config = dict(
    d_model=512,
    norm_eps=1e-05,
    init='normal',
    lr_mult_o=1.17,
    grad_clip=0.5,
    decay_fraction=0.63,
    final_lr_fraction=0.0,
    dataset='wikipedia_en',
)
Each number is 50 + 12 x the weight over its row's rms, rounded and kept within 0 to 99. Layers, rows and columns count from 0. The size before them is the row's rms in percent of the matrix's.

# down: layer 4 MLP down (transposed), 2048x512, rms 0.0401, rows 330-354, columns 192-255
# up: layer 4 MLP up, 2048x512, rms 0.0742, rows 331-354, columns 192-255
down330 105:39 58 56 38 40 66 55 50 60 38 38 72 42 52 56 74 30 42 58 44 22 49 39 70 22 56 63 45 41 47 55 31 54 35 43 52 37 49 37 56 55 47 57 36 42 63 47 52 39 42 51 49 37 56 66 49 47 63 54 64 61 56 59 40
up331 096:42 41 51 44 48 37 36 66 60 59 33 50 51 26 71 61 49 29 41 46 65 41 49 39 54 49 46 48 41 34 45 71 36 90 54 53 61 58 17 39 65 55 64 67 65 43 47 66 38 61 58 49 41 42 68 53 48 41 29 55 51 42 44 56
down331 095:66 47 58 35 51 66 43 34 49 30 52 30 54 48 61 62 57 45 46 40 77 47 42 53 56 72 67 64 29 66 33 60 58 45 53 37 64 31 35 42 35 59 73 39 49 49 71 55 58 52 63 44 46 85 31 32 55 59 47 53 75 68 54 65
up332 103:68 30 42 57 72 44 47 30 33 45 60 52 44 51 62 33 65 52 72 67 58 47 67 43 50 63 27 43 46 13 42 62 59 38 45 41 66 36 49 53 43 50 37 53 31 49 56 40 49 63 31 41 34 65 64 49 62 44 44 66 57 44 26 38
down332 104:60 49 42 35 44 60 41 60 41 66 56 73 74 49 42 49 42 41 51 37 62 29 32 50 40 50 43 42 37 77 36 74 44 60 51 40 52 43 40 52 56 55 40 48 51 63 47 49 66 46 41 52 29 66 38 39 48 35 47 50 45 56 46 43
up333 097:61 39 47 48 59 33 38 55 59 61 62 52 41 46 53 73 59 36 62 44 67 42 47 58 67 58 54 37 81 42 52 39 35 64 61 53 29 61 44 58 66 64 49 34 52 67 39 52 56 48 57 59 37 46 67 54 47 42 55 55 43 62 35 71
down333 105:49 30 59 53 47 15 61 55 16 59 33 76 49 63 53 45 38 55 38 54 57 53 36 45 36 69 46 69 56 52 50 42 44 59 34 46 67 69 68 61 63 41 32 66 59 57 55 64 65 28 65 57 55 31 49 64 32 41 58 40 30 40 53 66
up334 106:62 43 45 49 29 41 48 41 52 60 73 41 42 52 36 63 41 70 62 55 56 40 72 36 40 34 45 37 47 44 47 49 44 49 46 30 54 41 67 56 46 28 41 43 32 36 21 56 39 51 52 40 57 58 50 54 46 52 38 43 43 49 38 61
down334 111:57 66 52 46 67 55 43 62 61 60 47 39 62 51 57 58 54 59 50 68 60 48 37 77 49 38 76 41 44 59 40 40 45 42 44 46 47 58 56 66 42 54 52 47 55 47 43 35 56 49 50 47 52 42 51 62 60 54 63 61 53 59 44 43
up335 101:63 67 54 54 31 64 60 40 42 48 24 67 65 54 43 39 54 38 39 29 48 58 46 48 61 61 61 49 34 31 58 46 56 57 63 63 42 67 38 47 46 45 50 55 35 38 62 60 66 42 34 45 23 48 54 63 40 35 57 44 55 54 60 66
down335 108:52 59 69 61 44 40 48 40 35 33 66 50 42 57 56 66 41 31 32 49 33 43 48 52 51 35 37 44 35 44 66 30 53 40 31 40 55 36 64 58 71 45 47 65 46 29 43 53 65 46 53 49 63 48 60 66 55 59 59 42 48 49 66 49
up336 103:78 82 52 53 71 34 72 41 52 49 33 44 31 51 57 56 41 35 56 61 76 34 37 50 49 48 56 31 49 52 56 33 42 43 41 49 33 46 43 16 44 57 51 48 52 56 53 39 36 19 46 61 40 51 59 58 65 49 43 63 46 31 56 69
down336 105:43 56 68 68 49 51 65 66 38 37 26 49 43 49 48 72 55 53 75 52 34 55 56 39 47 28 61 39 32 40 61 42 48 45 46 54 68 52 35 41 36 33 63 27 55 64 44 51 41 31 68 55 56 38 32 43 46 43 43 46 47 43 47 45
up337 105:54 58 51 46 58 55 54 58 55 67 52 57 45 64 58 39 58 56 43 63 36 47 24 83 45 39 49 57 51 62 38 34 40 68 38 62 64 56 65 55 52 50 65 48 60 38 47 30 39 66 63 43 54 40 53 61 64 33 52 43 39 38 56 56
down337 107:55 64 58 48 51 51 27 46 33 57 65 66 27 38 54 36 49 62 42 41 49 35 34 39 67 47 49 57 74 44 86 39 55 47 21 34 69 36 07 62 54 57 45 28 48 44 27 52 48 18 35 55 45 56 45 41 55 47 40 48 52 72 56 41
up338 103:37 38 29 58 50 32 49 56 59 28 59 63 51 59 48 31 46 56 37 91 52 39 45 56 41 50 44 83 57 72 40 54 46 34 35 41 62 52 45 60 64 46 56 47 64 69 42 66 40 56 56 32 55 51 70 52 35 75 50 52 55 27 72 51
down338 110:31 45 77 53 44 56 49 34 40 44 52 88 35 37 51 46 43 64 53 57 59 63 32 56 62 54 50 22 40 64 49 31 58 49 59 55 46 53 27 50 55 64 52 56 47 54 22 64 39 42 64 29 39 50 65 58 31 66 37 66 60 41 64 56
up339 091:44 58 65 45 56 51 46 49 59 39 44 39 54 57 45 45 53 50 51 67 52 48 56 65 41 36 52 34 62 63 46 45 52 44 71 57 55 66 51 33 55 56 50 59 58 44 34 52 28 53 51 24 48 59 32 70 61 61 33 50 74 62 57 62
down339 092:40 59 46 70 39 69 46 66 50 41 59 57 36 56 62 43 41 65 38 40 43 29 34 65 37 50 45 47 48 42 36 45 58 47 40 47 68 39 44 35 66 59 42 34 53 51 55 45 42 52 64 48 51 49 48 46 19 46 24 48 55 48 46 36
up340 103:57 70 52 39 42 32 60 55 45 35 46 31 48 47 44 59 40 31 31 50 41 41 31 67 56 46 59 62 75 29 54 48 65 99 43 51 59 60 56 47 53 40 44 41 33 50 41 61 60 31 35 76 35 48 45 63 50 53 60 57 48 36 65 64
down340 104:50 72 59 61 50 57 51 47 46 64 47 51 52 57 41 69 62 65 37 28 32 46 61 40 48 40 37 67 87 55 36 60 48 62 47 62 32 30 81 34 48 62 55 48 51 56 59 64 41 46 44 44 43 41 27 43 45 65 39 43 65 38 54 43
up341 097:76 28 59 53 40 51 41 31 49 39 67 33 63 51 57 52 55 63 43 31 51 55 24 48 30 53 30 41 56 67 57 33 42 42 58 49 60 56 40 38 48 47 56 47 59 40 65 56 48 48 51 39 78 33 63 45 60 62 53 47 44 43 58 32
down341 089:48 30 40 45 37 45 45 40 50 19 53 49 66 64 49 46 33 50 67 57 44 21 39 32 32 57 27 56 71 47 68 55 49 18 57 62 49 45 45 26 63 62 29 50 65 56 36 49 45 71 73 48 58 30 55 68 45 72 34 69 51 49 53 52
up342 098:55 44 44 53 45 51 50 41 59 48 31 61 57 55 44 36 62 52 65 62 63 42 62 39 43 43 38 27 40 37 35 67 52 49 53 50 53 48 51 62 45 60 28 52 37 49 56 47 35 34 51 60 49 28 49 15 52 33 57 59 65 58 34 58
down342 107:58 58 51 37 43 26 48 36 65 55 59 67 33 47 43 52 62 37 42 58 38 54 38 47 35 49 50 22 55 71 72 39 44 58 44 53 58 54 63 52 52 44 43 42 78 33 55 49 37 60 32 45 35 54 35 70 44 63 49 55 51 55 49 47
up343 094:51 43 57 58 25 46 47 36 50 57 60 45 46 59 57 39 59 50 48 45 56 52 58 42 49 29 60 57 20 62 51 78 30 51 43 53 43 29 60 53 68 16 52 25 58 53 59 45 73 60 59 62 49 51 51 69 34 24 64 43 31 62 57 50
down343 068:43 49 47 57 76 44 49 63 41 46 44 67 61 34 37 69 53 53 60 46 42 39 56 66 44 70 53 51 69 56 48 39 33 43 39 53 52 66 43 46 55 72 46 53 53 59 62 46 50 52 17 51 47 43 43 72 59 62 19 48 58 38 47 48
up344 107:45 56 65 57 64 41 65 46 50 44 63 54 41 45 74 26 57 53 49 51 59 59 59 32 46 42 80 55 56 40 39 46 51 50 54 53 37 69 24 44 53 63 40 37 49 68 59 55 50 33 65 30 60 50 60 58 27 38 37 48 66 41 31 58
down344 105:65 57 36 56 52 37 42 83 48 61 42 54 61 24 69 58 47 66 58 61 46 51 76 40 51 49 35 73 52 65 42 41 61 62 45 60 53 58 47 46 40 78 51 56 62 44 45 52 56 37 49 41 47 50 75 51 76 54 35 49 63 59 72 58
up345 094:21 59 62 77 48 55 62 53 37 46 46 34 42 80 53 29 52 66 26 58 60 78 22 60 56 13 53 36 38 34 45 42 40 59 50 41 51 31 52 41 49 48 43 49 33 41 49 39 52 54 42 69 33 46 34 49 62 43 59 42 29 54 48 54
down345 096:61 45 54 50 51 54 59 53 51 54 36 70 41 58 47 63 54 45 48 50 54 70 69 60 55 55 55 44 59 51 20 59 68 59 44 29 45 52 54 63 50 59 76 37 47 55 74 65 67 53 63 41 36 54 22 31 58 59 58 59 40 44 76 47
up346 094:55 46 46 68 53 57 53 54 63 40 45 43 63 69 54 44 42 52 41 09 59 37 77 67 42 54 69 45 42 64 54 61 49 36 45 64 53 54 58 63 53 38 59 36 43 42 61 57 54 62 42 41 60 59 41 54 50 43 50 51 62 47 51 58
down346 091:56 57 52 55 65 29 19 32 52 47 48 51 55 42 48 57 65 45 47 65 59 62 49 81 66 54 46 65 59 53 47 15 61 50 55 51 55 39 40 62 35 41 37 51 50 57 30 52 53 48 41 48 57 53 44 66 69 39 61 57 50 49 48 39
up347 094:49 62 48 32 49 44 48 62 41 59 63 67 59 61 41 50 47 52 52 57 58 36 27 51 37 56 49 54 50 37 54 62 52 59 39 53 56 64 58 44 52 56 30 50 43 37 67 49 56 61 43 49 72 55 43 70 40 57 23 40 49 64 68 56
down347 089:64 50 55 38 52 62 55 41 59 52 59 60 55 52 61 63 37 50 58 50 34 38 29 58 57 57 55 46 38 45 43 39 45 67 60 56 33 47 55 39 52 41 53 46 72 48 30 73 59 33 61 53 44 47 49 51 33 58 57 46 63 39 56 45
up348 098:37 57 78 40 45 53 51 63 71 57 54 60 56 37 63 42 72 50 63 44 58 59 60 61 48 51 42 45 40 65 40 63 56 79 66 53 43 43 36 52 60 30 61 22 31 59 48 74 61 58 58 37 62 52 55 43 50 55 49 53 62 35 53 53
down348 097:35 40 57 56 45 33 35 43 30 58 50 31 45 72 26 65 62 50 40 64 54 63 38 33 38 28 54 46 60 50 61 46 59 60 50 33 53 63 46 37 54 38 50 54 77 46 62 55 56 44 43 40 67 51 47 47 54 40 41 50 33 51 50 50
up349 098:55 74 14 60 65 56 38 36 54 64 35 48 71 57 45 47 43 53 41 44 35 55 32 32 55 60 27 40 49 43 41 44 48 42 36 69 64 39 49 67 44 39 35 30 51 58 54 34 59 46 74 77 59 41 57 52 38 73 61 60 47 41 37 47
down349 098:66 58 59 44 33 63 54 48 52 54 71 52 41 53 57 43 56 67 54 51 26 47 63 47 37 53 59 45 62 62 58 43 42 63 48 40 38 56 45 35 44 58 34 70 46 40 42 39 43 57 60 67 35 44 37 28 46 26 46 37 34 75 57 52
up350 096:44 48 49 62 18 36 39 44 29 62 39 48 58 60 72 64 67 55 54 39 58 49 54 42 49 65 36 62 27 61 39 53 58 54 43 53 55 48 49 68 44 53 56 58 65 33 48 47 41 57 38 37 55 53 44 47 70 47 46 49 36 63 13 38
down350 099:48 35 40 55 71 67 27 61 25 56 27 40 54 49 29 32 62 32 29 63 46 63 69 52 54 56 58 50 58 34 43 55 66 45 61 49 53 65 46 41 40 43 64 36 62 39 54 54 39 37 42 44 43 63 51 42 49 56 53 49 56 64 51 54
up351 111:44 43 65 69 55 44 33 37 42 47 12 45 46 54 59 45 36 43 41 66 51 52 50 63 47 44 49 37 50 43 44 65 51 36 48 58 55 40 49 57 45 55 66 60 59 79 40 37 48 46 25 63 40 67 78 62 55 46 58 66 41 39 44 41
down351 108:59 32 56 39 26 51 60 31 49 55 43 45 62 35 52 56 28 37 52 56 62 65 44 60 41 70 21 57 64 49 60 24 53 63 34 58 39 47 40 40 29 62 65 43 61 42 43 31 36 49 61 56 39 64 47 44 41 47 43 64 63 46 63 51
up352 102:65 54 60 58 33 51 59 34 48 69 67 38 73 45 45 62 53 44 65 41 48 31 28 72 75 43 32 59 65 32 36 69 44 50 68 44 74 41 44 61 56 51 65 56 66 35 47 56 67 55 57 23 60 41 30 40 47 32 59 42 58 48 62 50
down352 106:45 50 40 47 70 36 56 74 71 44 43 56 52 34 26 53 52 45 43 33 59 66 44 43 60 36 49 47 51 48 33 62 49 59 35 39 56 85 42 56 61 39 61 53 62 46 37 75 44 57 57 44 46 56 43 32 47 45 57 65 45 33 66 42
up353 092:42 43 27 38 49 54 52 32 52 66 51 64 58 48 33 61 27 52 43 42 50 40 50 36 67 61 70 25 59 47 39 59 31 42 55 58 45 35 46 33 37 50 41 43 63 48 41 35 33 52 62 38 56 38 46 29 43 46 54 50 56 50 26 44
down353 093:72 61 35 31 59 64 49 35 64 61 65 27 43 45 48 46 52 76 43 61 65 37 62 52 51 53 68 39 36 50 59 43 47 47 68 28 54 56 55 52 41 40 53 41 55 55 35 49 35 53 64 60 40 49 57 54 76 51 65 45 60 54 41 57
up354 094:51 41 49 47 51 55 62 42 55 54 40 55 46 34 64 50 39 55 52 65 56 50 51 54 46 46 59 30 72 65 48 23 59 33 81 46 45 69 13 50 55 30 45 59 57 52 35 49 47 58 48 32 59 49 40 51 32 70 43 27 72 55 39 49
down354 095:34 44 61 48 48 22 62 50 68 64 53 36 36 47 45 44 33 56 46 41 37 47 40 46 37 69 47 52 55 47 60 47 42 49 43 55 55 52 53 57 68 48 53 48 49 56 40 25 50 33 29 38 55 64 65 50 51 62 30 61 52 47 59 53